Weights of a small GPT-style language model, trained from scratch on English Wikipedia.
Size: 20 layers, 4 heads of 64, 16.4M parameters.
Architecture: LayerNorm before each block, learned positions, biases, tied embeddings, normalized queries and keys.
Training: 682M tokens, 6374 steps.
Each number is 128 + 24 x the weight over its row's rms, rounded and kept within 0 to 255. Layers, rows and columns count from 0. The size above them is the row's rms in percent of the matrix's.

# layer 16 MLP down (transposed), 1024x256, rms 0.0398, rows 722-748, columns 0-127
size [ 96  97 102 108  98  97  88  98 105  89  99 101 121 102  98 108  96 102  90 101 103  93  99  98 112  98  95]
[[158 135 111 119  86 117 125 128 137 148 162 151 158 148 118 152 151 121  84 132 119 166  95 140 126 135 117  68 133 117 106  83  98 133 140 127 153 160 122 125  95 182 142 157 134  93 109 142 150 165 106 125 135 123 116 107 195 124 132 176 142 134 127 153 131 130 138 111 142 157 105 132 149 107  61  61  77 109 133 101 133 157 129 115 146 129 130 103 134 105 110 104 150  98 107 146 146 114 137 135 155 141 154 145 115 121 114 104 138 143 147  87 149 138 134 136 114 136 119 158 118 136 128 123  99 162 112  98]
 [122 148 132 132 150 142 130  88  86 102  75 122 133 124 150 141  80 126 151  98 107 107 110 112 125 101 110 112 109  74 133 117 150 155  79 148 126  98 108 107 142 116 108 179 144 138 162 167 113 107 134 130 103 108  75 154 112  94 179 108 132 129 116 113 127 124 123 152 141 184 123 155 150 118 151 160 140 155 135 157  99 101 153 138 132 135 143 141 120 128 129  63 114 121  93 158 157 107 102 142 150 125 151 145  96 107 129 131 158 103  81 139 146 166 118 106 114 152 110 137 118  87 123 109 150 119 175 139]
 [140 124 104 184 143 116 104  69 172 152 123 118 153 150  95 127 156  95 115 127 119 108 108  99 100 124 122 101 165 133 127 166 128 137 134 105  97  66 159 170 154 137 113 128 140 109 145 126 120 130 143 136 109 137  71  98 139 126 119 180 130 140 143 138 120 108  86 151 158 136 134 160 117 145 139 114 158 122 125 124 152 129 114 123 108 117 131 144 141 112 140 145 159  99 145  84  77 127 132 149 144 137  71 109 119 152 120 156 195 172 106 118 120 115  95 106 174 128 131 152 161 121 152 122 112 124  71 130]
 [105 152 112 135 103 118 147 136 102 116  98 111 105 110  71 140 142 129 164 125 150  96  80 154 150  96 130 135 135 146 142 163 125 156 167 150 120 129 132 119 121 141 129  85 142  90  87 141 157 133 132 120 134 101 124 157 105 160 146 130 146 129 117 121 123 125 130 113 112 108 130 157 156 112 115 131 133 127 145 169 117 143 162 109 121 147 143 129 131 152 112 255 130 117  93 116 136 144 137 117 120 161 106 141 134 117 127 145 125 138 155 131 112 106 119 123  89 117 144 120 113 158 140 133 107  93 129 135]
 [103 125 137 117 111 149 121 142 128  92 127 113 127 123 152 184 156 140 182 160 116 117 118 115 118 121 106 144 149 156  95 153 136 158 138 128 112 106 109 133  90 156 148 103 122 145  89 145 184 116 135 103 127 164 150  86 134 135 184 112 134 137 128 126 127 153 173 127 180 136  99 133 103 133 112 199  81 120 112 124 163 106  92 155 141 135  96 134 108 103 121  66 112 101  90 172 113 154 109 115 113 121 158 113 129 153 115 122 128 134 188 115  94 118 153 121 112 137 104 139 124 141 120 127 109  95 132 119]
 [121 120 136 104 138  95 111 133 115 163 143  90 134 115 113 146 142 148 141 150 120 104 120 146 127 137  89 126 111 122 108 117 155 123 129 123 156  76 144 130 130 122 126 140 126  86 113 132 110 148 135 165 157 151 153 151 132 107 130 165 104 119 155 128 129 110 108 195 108  78 111 143 106 163 152 166 137 103 132 145 148 117 151 136 143 101 105 132 113 161 104  63 100 107  76  89 103  87 103 155 151 142 177 122 108 103 112 159 149 107 177 101 122 152 100 187 112 142 157 147 119 119 109 162 169 141 121 140]
 [110 152 121 111 120 168 116 139  91 106 111  91 148  98 126 152 167 132 114  96 187 107 116 121 128 156 132 134  97 147 123 131 138 148 103 158 103 127  82 122 128 123 151 106 134  99 123 104 144 126 122 144 175 154  96 182 118 131 108 132 112 117 131  98 113 137 152 129 172 135 169 133 150 109 112 166 158 129 118 139 132 146 133 127 132 124 127 133  94 116 132  99  87 122 133 156 112 124 111 122 164  45  64 167 116 131 166 133 123 140 124 103 156 122 157 169 160 143 122 142 165 147 136 100 148 151 166 137]
 [150 134 141 143 148 139 157 148 129 184 122 108 166 138 112 121 157 133 137  97  70 150 134 143 135 112 122 158 106 158  92 173 104 115 145 116 115 102 167 102 143 128 129 103  93 140 150 153 180 154 142 147 101 113 149 142  92 151  95 131 163 122 143 123  73 106 151 122 134 108 118 118 166  82 126  90 156 125 162  90 167 116 102 117 127  86  99 135 112 192 153 137 124 162 101  96 180 119 104 102 131 125  87 119 110 135  96 137 108 133 113 111 118 116 123 117 136 107 142 151 147 114 131 131 101 161 156 105]
 [ 84  95 127 146 126 108 157 100 128  89 128 124 112  90 110 151 119 141 153 121 171 123 133 126 151 119 144 120  92  64 125 143 116 106 170  94 122 179 110  91 149 171 125 124 139 101 113 106  94 133 137 133 111 144 114 144 141 140 136 180  96 111 156 128 112 144 126 156 102 149 141 155 114 136 113 180 178 101 127 173 125  94 121 122 176 119 116  94 116 141 166  96 100 130 142 129 122 134 155 170 139 126 101 130 126 141 188 139 135 129 127 131 135 123 146 118  96 126  80 144 120 139 151 113 121  90 148  93]
 [143 151 148 121 146 117 142 118 105 167 121 159 108 150 186 101 174 156 149 133  83 143 107 102 139 109 128 161 136 157 106 124 121 129 146 143 108 128  97 153 136  98 111  90 132 133 107 114 129 152 103 129 114 109 162 129 116 133 124 139 147 131 159 128  93 132 123 102 122 184 107 126  96 139 128 169 134  98 120 183 122 144 145 151 153 150 124 111 121 120 178 120 171 164 116 131 125 162 166  91 197  97 133 129 184 112 123 125 138 147 116 108 110 119  68 143 126 138 130 117 163 105 101 133 119 130  97 135]
 [122 114 117 120 162 125  95 118  93 113 143 113 117 145 109  87 133 105 143 143 114 155 112 104  97 134 129 123 166 150 163 115 130 135 128 172 127  88 132 102 138 103 129 115 169 134  78 147 134 147 108 158 141 157 119 125 163 113 148 143  94 114 135 123  78 127 105 132 115 149 138 171  86 126 219 139 124 145 137 126  97 129 128  95  96 115 132 156 139 142 154 107  95 152 128  82 130 146 117 137 144 113  98 151 142 119  92 147 172 117 150 160 122  72 117 161 163 132 112 165 129 115 119 108 132 155  94 173]
 [119 139 146 146 139 139 159 118 169 142 134 107 157 111 147  90  84 164 135 112 133 138 155 131 113  97 115 135 138 135 101 121 143 118 122 135 149 126 106 139 163 171 139 152 113 130 104 153 141 132 141 163 157 101  85 129 129 109 117  84 141 156  69 140 107 139 141 160 167  95 130 131 122 114 113 110 157 127  92 114  96 132 127  94 188 103 150 120 122 108 115 129 108  49 139 117  94 100 128 156 120 169 109 175 114  93  96 137 136 128 121  99 111 123 129 135 168 134 139 137  86 157 109 141 153  96 176 121]
 [120 122 145 135 147 107 174 158 144 126 101 104 105 185 141 134 146  93 149 148 128  93 105 145 118  94 151  84 137 132 110  86 150 113 118 103  85 149 145 108  83 124 114 155  89 172 115 137 162 149 141 163 143 117 185 117 137 144 112 139 112  99 101 124 169 134 133 129  90 137  78 102  91 125 138 112 106  94 139  93 147 132 113 116 107 100 153 109 127 163  96  65 120 133 144 132 119  78 130  94 109 128 132 150 140 145 122 133 156  89 139 104 168 102 120 147 143 146 108 139 129 121 143 146 127 161 106 109]
 [129 157 144 126 140 141 112 139 145 111 136 144 105 139 134 136 105 177 142 163 145 112 177 118 123  82 117 169 131 121 149 106 162 120 129 107 110 123 120 157 148  82 118 119  97 131 174 115 140 137 104  99 148 125 134 177 101 129 151 109 133 195 130 141 134 143 147 109  87 153 141 118 134  56 119 126 141 124 113 125 119 111 138 172 129  99 146 163 120 141 171  68 139 109 125 141 131 162 157  97 119 117 143 108 173 128 123 117 143 127 132  79 110 148 175 127 141 146 147 117 139 124 111 151 117 151 124 148]
 [126 130 130  82 135 112 109 152 123 128 145 133 101 130 124 114 124 131 124  97 137 114 149  93 151 110 125 144 123  61 151 103 124 141 108 137 103 123 111 117 142 156 114 168 140 172  83  90 141 129 163  85 148 135 142  73 161 204 151 129 121 116 176 145 136 126 151 130 116 132 142 108  89 104 112 181 156 117 145 157 114 107  99 140 156 147 155 112 135 129 136  73 107 144 168 127  94 115 123 160 120 131 118 168 167 113 137 105 146 169  93 123 119  95 180  88 132 134 147 149 112 129  88 125 136 137 104 135]
 [120 116 112 115 129 139 132 128 146 150 125 137 128 133 134 136  81 102 144 118 144 181 125 134 106  60 148 158 172 134 127 161 144  97  93 128 118 149 133  71  74 136  93 121 106 136 139 119 152 110 111 120 161 121 123 136 170 144 138 139 149 168 137 142 105 140 168 145 153 121 150 130 106 159 133  95 113 143 118 127 132 105  94 166 149 155  95 109 134 132 129 101 128 130 142 162 120 130 147 162  88 119 115 145 132 102 142 152 179 121 141 156 137 163 148 138 131 131 154 114 141 124 162 121 121 145 122 152]
 [122 138 167 111 109 113 154 100 112 170 149 134 123 128 131 142 146 109 134 122 113 145 113 149 134  99 124  85 119  87 165 154 127  80  88 158 121  96  73 160 146 141 167 120 172 112 150 114 118 148 159 144 123 141 113  93 132  86 124 103 117 142 128 173 115 137 135 101 128 134 126  95 158 170 110 120 151 145 122 136 134 131 162 120  92 119 173 185  95 146 111 161  95 113 115 162 137 147 153 106 128  94 173 129 136  93 151 169 130 133 155 125 138 138 121  88  94 132 138 126 110 150 165 164 116  97 170 149]
 [106 121 129 134 150 111 129 158 156 118 148 145 102 107 130 120  95 122 111 130 167 163 121 119 116 135 121 131  97 181 111 102 151 161 132 136 109 166 147 108 128  90 111 121 106 157 142 120 136 133 145 144 122 116 148 154 131 131 121 158 131 102  83 149 128 170 129 137 157 169 183 121  69 100  84 183 110 146 129 143 136 155 140 153 136 143  84 142 160 130 138 155 112 168 115 125 139 113 127 113 125 125  90 131  83 131  85 125 161  93 105 136 136 113 135 119  67 114 142 157 132 134 118 126 159 148 148 113]
 [116  91  68  94 155 142 132 155 100 144 106 122 163 143 146 125 155 112 150  93 131 122 122 166 139  47 117 182 151 130  92 104 148 104 138 162 118  94  83  90 113 158 128 142 139 105 129 136  74 123 180 122 170 128 132 136 126 137 129 156 114  60 141 141 119 156 101 146 110 117 148 153 130 127 142 142 174 152  97 137 108 149 167 149 120 148 124 158 151 155 140 127 125 128 149 127 134 131 131 111 140 172 124 113 150 110 151  95 140 136  73 165 144 106  94 127 103 131 127 110 157 122 116 101 119 153 137 150]
 [109 119 109 141 130 105 134 148 151 138  94 130 100 106 129 118 128 142 107 129 130 100 100 117 139 177 104 156 121 124 161  92  82 141 143 102 113 167 122 142  76  97 139 124  98 116 125 146 120 129  96 118 128 128 138 175 123 129  64 101 161 132  71 134 131 173 128 164  70 126 118 126 129 130 114 160 115 153 123 167 118 156 123  94 109 134 133 140 144 139 176 142 117 109 130 133 162 160 161 162 157 133  90 134 134 113 132 141 142 138 131 124 148 110 144 112 162 101 117 100 162 113 111 102 110 173 100  88]
 [112 145  98 123 136 110 148 118 128 117 184 113 122 109 131 136 152 126 139 150 118 116  76 131  97 175 141 140 150 118 122 121 103 140 110 111 129 131 131 131 124 134 114 134 110 170 121 112 107 118 146 179 110 112 100 119 131 154 175 171 117 172 145 112 163 137 128 134  61 132 119 145 114 127 120 136 122 168 124 100 131 178 151 113 150 109  91 132 102 143 132  89 130 167 141 108  93  78  80  95 105 165 201 123 158 153 133  97 108 124 135 109 116 142 134 141 118 124  94 137 171 151 135 131 122 145 102  94]
 [116 141 144 162 143 102 130 146 158 132 172 122 145 147 173 162  74 122 139 121 161 145 158 133 116 110 120 141 131 119 143 136 133 119 140 110 101 147 152 160 129 120 139 117 179 169 170 168 145 115 136 125  84 142 111 185 136 133 108 121 172 135 129  96 163 121 150 131 135 182  90 137 107 114 152 133  87 120 155 131 107 148 125 143 108 110 108 102 122 144 131 152 105 112 125 129 140 132  85 163 120 170  91 127 162 137 161 140 130 154  95 145 154 112 143 145 123 156 161 102 132  97  79 134 111 135 119 117]
 [144 164 181  94 122 120 150 130 130 133 136 117 146  91 146 130 149 103 132 126 154 122 122 119 112 110 109 126 104 124  95 139 148 132 115  75 165  97 124 120  87 158 121 124 117 126  77 118 104 153 106 144 129 126  97  96 141 121 113 128 110 158 112 105 101  89 121 143 157 129 109 101 158 133 127 129 135 115 139 147 136 131 169 119 148 114 126 119 202 125 130  43 143 138 141 113 159 166 131 140 149 115 210 141 168 137 132 142 173 130 149 104 121 144 105 111 117 117 141 135 137 120 142 150 152 151 151 121]
 [129 143 125 115 103 135 159 122 138 181 120 133 119 152 118 134 110 158 133 139 114  92  98 129 119 128  79 154  92 101 100 112 134 151  96 161 108 100 116 127 122 158 133 119 127 151 118 173 127  96  78  94 145 128 150 113  93 115 140 170 107 113 102 134 132 126 128 100  85 100 123 129 116 105 151 144 132 134 109 146 113 105 152  94 130 125 128 100 121 104 144 212 156  95 140 114 155 125 138 143 143 122  92 162 115 140 109 109 132 101 174 110 158 156 127 134  97 109 114  98 153 135 136  78 150 121  96 164]
 [140 115 101 114 124 122 123 103 111 131 156 143  74 134 154 142 110 129 115 126 128 103 123 135 141 112 144 120 125 112 165  62 151 131 101 177 123 116 143 114 116 131 114 131 151 105 161  88 143  73 191 142 145  98 163 101 107  82 123 138 135 156 145 102 163 111 110 138 135  72 137 145  93 131 141 152 153 180 161 129 129 141 135 134 145 125 130  93 163 112 107  63 130 104 115 136 127 130 129 133 113 155 104 145 135 126 120 102 104 150 109 164 117 102 174 142 127 137 112 142 121 121 123 142  75 114 148 120]
 [ 76 142 134 172 150 138 157 127 163 131 119 143 141 102 121 129 135 129 127 154 130 122 126 137 138 124 144 120 131 110 133 137 129 157 177 182 103 131 125 116  75 103 134  96 115 116 173 150 137 162 115 160  81 140 149  99 111 147  90 100  91 169 132 153 117 106 128  65 171 125 167 117 146  78  85  87 118 127 147 146 165 153 170 107  77 143 107 108  93 118 122 140 145 127 151 150 137 128 139 135 106 119 140 153 122 131 162 141  85 121 162 130 125 128 116 125 155 115 113 124  47 134 124 123 135 153 146 123]
 [154 146  97 113 122 118 147  92 124 166 128 135  94 127  94 135 118 152 157 110  81 150 140 161  98  91 166 166 128 104 145 142 146 114 111 154 102 154 142  70 126 103 108 100 103  97 138  60 127 123 148 101 127 139 108 140 135 146 123 112 128  88 108 178 124 144 102 143 124 109  95 152 128 103 128 120 136 134 118 145 122 147 106 157 133 138  97 117 141 116 135 142 142  98 100  85 146 109 131 100 146 116 105 157 162 116 121 126 157 103 144 112 144 127 180 148 135 154 119 176  97 137 120 140  97 141 174 139]]
# layer 16 MLP up, 1024x256, rms 0.116, rows 723-749, columns 0-127
size [ 91  97 107 100  94  93  99 103 103 101  99 108  97 101 105  98 104  96 101 105  97 112  96 103 100  98 102]
[[104 127 118 146 159 125 134 136 117 190 126 143  90 109 111 154 125 112 145 131 117 112 150 115 107 181 131 166 149 141 129 137 123 133 127 166  99  84 127 120 144 156 104 114 147 109  96 142  94 112 151 105 131 150 115 157 122 130  92 127 130 162 141  90 139 149 137 137 144 131 139 137 135 111 132  92 172 180  88 129 119 119 141 162 114 172 163 101 118 133 101 158 106 155 175 176 156 103  97 142 132 140 121 145 150 123  57 198 125 160  89 142 111 103 123 113 161 131 121 116  97 122 112 126 121 160 108 180]
 [142 115 126 114 138 125 133 140 111 162 144 124 134 113 137 119 124 124 183 120 161  90  93 149 126 142 114 119 145 168 163 152 131  95 170 114 131 114 179 132 107  99 146  76  98 122 149 105 163 133 113 139 156 116 132 127 109 128  93 105 119 146 130 132 153 115 155 155 116 115 143 142 130 145  91 119 118  83 120 110  79 123 113 151  83 138 142 154 146 123 127 103 174 124 194 163 151 144 116 117 116 112 108 119 107 145 116 135 112 106  98  98 132 136  86 165 137 167 145  86 118 110 140 116 120 160 114 121]
 [123 128 122 163 122 102 145 143 155 147 132  95 146 144 133 123  98 178 100 128 132 134 164 134 129 134 118 128 133 126 109 145 124 113 136  89 161 139 108 148 133  67 148 148 125 159 175 149 161  86 125 124 106 142 107 102 131  79 123 106 147 116 129 128 117 101 111 129 127 141 167 118 110 108 143 137 126 151  69 142 103 119 108 166 157 123 147 116 111  76 132  91 155 110 167 142 114 131 129 152 143  99  95  82  99 101 103 142 140 112 143 118 127 145 120 177 116 144 124 142 179  89 105  96 137 130 129 151]
 [112 157  83 147 145 111 146 109  98 105 135 125 112 130 111 128 157 147 103 148 166 100  99 132 117  72 145 115  99 139 156 154 159 154 132 145 169 137 138  99  95 161 131 120 127 141  86 139  79 133 130 118 111 150 146 148 107 142 150 111 158 153 132 107 134 167 124 100 131 126 136 137 168 124 107 149 116 107 105 140 169 126 117 178 101 129 119 155 103 140 166 118  97 171 130 153 147 108 119 173 134 108 137 118  97 108 131 146  93 113 154 148 139 118 138 114 135 156  99 154 134 155  99 114 116 143  85 129]
 [ 95 141  87 147 127 137 112 148 155 101 131 113  93 119 160 110  86 107 127 147 108 171 132 159 102 107 137  96 127  92 111 188  83 132  97 171 129 131  99 135 141 148  98 142  64 147 134  84 168 145 135 120 130 103  85 151 126 103 117  84 146 144 120 120 137 125 127 150 144 125 122 139 202 104 111 116 141 133 123  98 116 179 169 150 141 130 138 102 147 147 134 139 128  88 127 113 123 152 118 143  99  99 137 122 144 126 135 137 135 149 122 137 158 127 123 120 157 131 151  51 165 135 135 126 132 106 121 143]
 [117 106  78 108 100 139  91 125 156 148 106 139 141 117 118 152 104 162 137 133 126 162 105 147 100 144 132 131 149 171 123  92 134 114 147 133 131 139 152  85 114 112 129 123 108 147 132 147 111 108 174 131 136 116 133 144 137 119 120 107 173 143 131 145 195 132 129 117  87 131 147 141 125 198 119 142 145 162 154 130 141 113 153 121 149  87 129 159 154 132 127 136 180 154 112 116 154 141 113 117 176 136 139 132 127 143 120 113 122  81 138 161 123 117 113 127 152 145 141 111 131 133 110 168 131 107  93 113]
 [129 151 142  90 128 122 123  99 144 125 100 157 151  80 135 112 157 121 112 152 136  97 103 135 116 135 139 146 133 102 113 160 139 144 109 103 162  95 159 124 156 140 146  56 131 119  69 124 141 126 140 111 145 141 131 113 135 149 118 120 149 165 148 117 104 147 116 136 146  84 112  89  84 165 117 143 130 136  97 113 111 105 120 126 143 115 135  87 136 166 109 123 114 110  74 120 148 141 120 138 144 128  79 100 122 102 137 171 133 165 122 103  77 107 102 163 113 169 114 145 128 157  87 138 117 154 122 152]
 [ 96  94 116 118 118  68 117 134 129 112  97 135 166 138 109 133  96 127 163 128 107 121  94 165 110 144 136 123  73  91 114 111 161 136 194 123 112 158 142 137 130 124 121 128 111 144 167 155 157 121 107 109 107 145  99 126 101 118 135 131  80 124 114 156 173 156 120 124 123 124 137 197 113  92 123 151 104 146 131  78 161  97 152 107  98 153 141 109 154 144 112 158 130  91 123 151 110 153 151 150 115 125 163  75 121 144 113 149 140 127 138 139 210 156 129  71 128 145 102 156 110 133 138 121 119 134  84 104]
 [129 180 106 114  75 161 119 100 173  82 154 105 168 142 109 155 100 134 104 147  98 141 106 131 155 125 142 106 130 108 124 114 155 115 128 111 107 144 114 153 153 109 148 134 133 148 124 144 143 118 148 133 169 100 112 104 158 132 117 130 119  91 143 121 167  85 119 104 105 139 154 152 132 140 115 145 120 178 135 156 151 156 149 133 146 164 125 154 104 161 133 115  92 164 139  98 147  90 134 189  96 147  92  59  84 115 116 104 124 145 135 117 154 113 121  97 125 163 130 129  98 179 124  78  85 107 151 131]
 [110 175 129 106 150 143 148 113 160 113 123 145 150 125 115 107 128 142 132 124 153 140 120 127  93 137 162 122 112 127 131  95  96 132 135 124  88 128  98 142 121 136 133 109 140 129 172 126 107 145 164 111 102  84 109 141 141 118 126 124 108 145 110 161 129 126 105 146 106 117 140 118 149 178 128 160 126 131 127 103 126 147  97 171 103  99 118 117  94  96 132 126 104 134  96 113 115 145 173 140 110 120 115  73  92 110 100  72 130 125  89  99 133 110 133 142  72 119 166  95  77 109 123 152 131 136 125 130]
 [106 140 116  80 134 119 131  95 120 132 155  85 106 110 121 115  99 123 122 155 119 124 151 181 139 131 139 134 147 122 147 141 189 114 101 134 124 116 104 106 165 118 136 127 114 136 138  96 141 140  96 137 109 121 107  98  83 118 157  74 109 111 153 146  97 175 152 159  98 150 166 113 157 123 137 155 150 107 137  72 152 111 107 132 171  73 110 137 139 108 121 169 132 123 135 124 120 113 146 118  82 156  58  82 127 133 138 144 152 141 150 137 130 194 152  82 140 125 141 136 128 128 138 119 133  99 150 131]
 [111 110  96 122 164  83 117 100 147 132 112  99 163 130 129 127 138 113 119 122 141 143 110 134 118  69 119 111 154 107 147  89 148 146 118 171 134 117 126 186  98 119 126 139 114 157 102 131 191 119 135 137 164  97 129 107 145 112 155 132  68 137 100 136 182 123 119 161 136 129 152 150 132  92 178 124 166 155 119 103 137 111 120 111 110 129 124 151 109 123 140  97 123  81 128  96 125  89 116 123  90 114 139  77 166 113 108 160  99 145 154 170 138 131 102 158 159 157 104  98 131  79 106 125 132 141 115 129]
 [149 107 166 134 131 128 137 107 112 121 115 121 141 136  84 131 152 107 119 140 143 125 128 149 164 103 162 137 170 172 127 162 130 130 111 111  85  82 167 147 116 133 129 115 148 124 103 122 152 140 140 136 145 125 109 104 157 100 107 128 127 128 141 129 117 128 166 121 114 124 100 117 106 122 152  75 144 107 126 140 108 118 131 125 177  96 111 137 113 155 124 122  99 150 140 108 114 119 153 166 123 124 117 124 147 151 110 188 151 123 100 128 131 135  38  95 133 105 133 138 129 107 132 135 119  94 133 162]
 [105 135 123 154 141 141 138 123 159 156 101 127 124 132 155 120 131 135 118 122 143 117 102 129 109  93 127 104 135 163 172 197 105 143 137 118 132 100 135 132  99 133  92  90 125 108  95  99 146 122 112 107 124 137 137 125 131  85  97 187 111 160 177 153 101 148 134 159 131 120  71 155 165  89 124 123 117 106 107 153 122 160 127 131 110 110 143 133 137 120 147 114 131 144 119 124 160 124 133 102 122 108 121 120  90 106 106 171 147 166 153  94 140 140 151 102 136 167 125 135 165 121 137 121 143 120 134 115]
 [ 90 125 151  89 112 134 120  96 142 152  84  99 173 147 105 120 153 111 164 107 118 144 133 139 122 121 130 139 142 147 120 116 168 123 168  79 141 164 128 120 147 155 121 108 144 152 124 156 138 165 143 142 136  90  94 124 127 148  85 125 122 163 151 173 152 101  69 153 180 103 112 106 126 108 146 100 195 120 135 165 108 147 107 134 137 110 123 121 100  89  69 140  92 151 151 149 147 113 166 140 140 131 107 149 112 121 126 125 127 143 145 146  83 123  95 134 131 124 135  84 143 139 106 132 149 112 113 155]
 [146 115  89 137 123 120  91 160 135 115 119 155 171  84 129 137 144 124 125 176 169 107 119 100 121 115 168 182 112 140 128 128 135 142 104 108 128 113 128 116  75  64 102 129 150 164 136 138 137  94 144  93 144 113  92 103 121 134 159 109 111 115 179 122 151 101 136 130 132  93 128 131 109  77 126 141 123 157 104 100 148 182 146 118 125 180  93 111 110 116 125 149 138 168 141 133 137 100 128 154  98 131 126 118 112 156 126 120 133  98  95 123 135 146 111 157 141 142  93 136  97 150 110 108 146 132 122 144]
 [109 163 102 124  88 108 123 152 168 129 110 139 107 119 117 131 139 128 134  88 147 111 100 127 120 163 127 122 151 142 139 138  91  94 141 121  98 120 148  54 151 143 110 120  92 138 111 153 112 157 120 100 129 132 128 102 149 109 132  94 108 153  99  92 134 127 155 172 173 141 144 103 129 129 129 181 138 137 151 125 161 136 131  82 124 169 152 105  99  93 109 126 107 143 131 112 121  82 151 132 126 128 111 119 135 114 142 116  96 158 144  89 142 169 120 122 130 110 136 163  97 111 157 135  83 130 139  92]
 [ 97 141 134 140 152 139 153 143 115 151  98 104 139 130 130 115 116  92 149 153 136 135 111  87 109  99  84 122 115 139 156 164 126 154 131 111 122 161 157 155 154 119 142  88  92 146 153 162 142 129  90 129 166 146 122 117 128  98 121  99 176 130 142 115 132 100  97 141 132 154 109 138  88 121 144 106 128 168 148 131 149 161 114  85 137 184 163 106 126 129  94 134 151  89  89 175 140 121 134 136  94 138 133 156 139 138 123 131 146 141 112 131 146 145 141 127 129 148 170 117 120 181 118 142 136 136  97  81]
 [127 104 123  96 141 122 113 126 122 151 163 111 133 103  87 121 168 130 111 162 151 101 178 141 120 159 150 124 122 132 132 152 138 138 123 117 146 109 174 141 129 152 143 164 139 147 139  81 118 101  90 154  87 131  97 147 126 133 125 189 144 108 133 121 114 142 119 129 176 120 144 136 186 145  96 111 144 132 114 103 133  90 128 140 130  69 158 139 133 119 162 141 134 140  79 136 129 134  91 142 124 128  96 118  93  90 133 151 134  80 149 180  93 129 130 122 133 103 130 140 170 149 135  99 108 151 134 116]
 [ 90 135 142 103 125 142 153  95 121 146 135  73 144 118 107  69 149 107 185 121 143 133 146 162 131 121 153 119 149 154 102  99 105 149 137  86 129 105 154 158 149 112 126 125 127 152 100 145 137 125 148 109 109 135 131 145 111 104 149 160 139 143 147 152 154 162 132 130 117 139 101 116 111 133 141  80 133 122 129 136 141 107 121 141 155 108 151 132 135 130  87 151 159 147  85  98 119 145 149 128 127 108 103 147  84 122 144  64 149 163 122 131 115 111 106 108  93 140 124 160 175 118 140 118 113 106 137 109]
 [ 77 115 130 119 175 154 124 124 133 138 137 146 116 146 174 119 120 171 147 102 132 133 114 140 146 139 113 140 135 148 126 129 154 147 116 102 124  86  89 124 113 129 165  86 179 142 121  96 136 130 138 157 157 106 143  96 131 122 140 156 152 143 138 139  98 166 141 115 156 119 130 125  81 142 141 162 113 125 117 139 107 171 171 135 126 128 119 156 107 121 128 131 113 125 131 146  94 134  96 130 124 105 120 123 124  96  76 123 124 114 165 161  99 124 115 104  88 131 120 107 141 108 103 123  92 173 106 180]
 [148 113  85  95 138 138  76 153 143 180 140 126 121 183 110 130 120 134 128 129 125  97 132  91 142 120 171  59 143 127 117 127 127 136 129 121 108 133  98 178 157  96 121 119  97 110  78 130 149 147 150 113 124 117 120 122 140 119 106 120 190 124 115 157 107 123 127 105 148 166 147 136 121 112  99 157 114 142 109 143 150 123 106 128 112  86 119 143 150 121 130 135 124 105  95 114  95 110 155  84 139 194 140 123 136 109  94 118  80  97 106 152 161 110 135 139 113 103  97 116 125 140 125 175 166 131 160 165]
 [ 75 127 146 108 112 117 137  62 143  84 106 130 106  98 162 137 165 144 130  89 144 151 188 139 153 128 160 103 152  99  95  84 144 124 146 125 131  92 156 113 126 128 117 145 118 120 107 121 148 195 147 117 107 151 156 168 115 115 110 124 121 122 112 148 153 148 167 130 153 118 124 160 114  85 153 100 128  94 179 125 159 137  85 142 130 121 134 152 151 154 122 159 155 131 131 141 120 155 115 116 147  88 130  76  88 101 133 154 134 115 117 110 136 111  87 109 140 128 123 119 147  92 108 142 104 144 105 149]
 [133 129 110 137 139 128 166 180 169 152 129 150 107 113 128 122 103 148 111 183 138 147 116 140 121 111 158 120  99 145 125 117 166 148 114 159 143 134  95  96 140 139 144 101 152 110 123 134 116 137 101  84 168 134 121  95 115 131 117 142 117 117 102  90 169 125 132 130 170 174 177 128 118 165 118 123 138 129 102 121 169 103 107 118 143 108 164  96 155 130 165 120 147 128 105 143 124 120 104 167 162 114 126 116  95 176  87  87  92 175 147 135 125 104 150 149 117 141 133 168 166 149 105 130  75 100  99 176]
 [120 150 136 144 134 108 132 162 124 122 158 124  74 116 108 144 159 117 137 125 131 150 124  83 154 172 167 171  90  88 104 166 108 164 151 109  69 157 173  89 127 144 120 107 144 155 108  84 112 150 168 167 127 139 113 110 144 107 156 147 105 149 166 150 107 121  97 100 154 110 174  85 130 132 130 142  87 133  87 129 186 157 153 151 122 132 124 141 122  95 115 130 124 126 163 108 156 111 114 102 137 113 109 134 138  97 123 131 122 101 112 122 138 125  95 137 130 164 116 154 139 133  99 120 152 117  96 145]
 [116 114 114  88 127 148 130 167 144 155 109 111 122  99 120 117 110 159 106 119  88 107  89 133 119 151 136 104 147 116 163 112 147 133 159 151 116 100 109 109 143  77 104 136 131 144 158 129 146 132 137 141 136 143 132 152 179 173 131 163 148 102 117 132 150 102  82 173 155 166 171 119 110 138 122 145 133 136  66 137 138 136  91  98 114 150 166 146 103 167 104 128 109 155 148 115 141 118 127 130  77  94 119 134  81  77 154 123 100 120 117 132  92 131 166 117 113 129  99 133 121 153 132  93 109 134 133 111]
 [136 126  89 131 103 132 148 152  87 122 131 135 170 109 140  98 103 179 155  97 126 136  98 118 136 116 141 134 101 127 145 120 152 155  98 118 158 100 148 185  77 155 130  76 142 116 138 147 113 132 119 124 147  97 102 123 104 160  84 115 122 100  83 150 135 119 128 141 119 164 131 138 108 111 134 139 109 145 129 122 105 120 102  93 131  84 129 129 137 166  90 152 145  96 169 129 150 163 116 158 126 158 136 135  86 131 131 142 102 132 112  84 139 167 107 121 148 169 119 138 163 141 161 110 131 165 112 116]]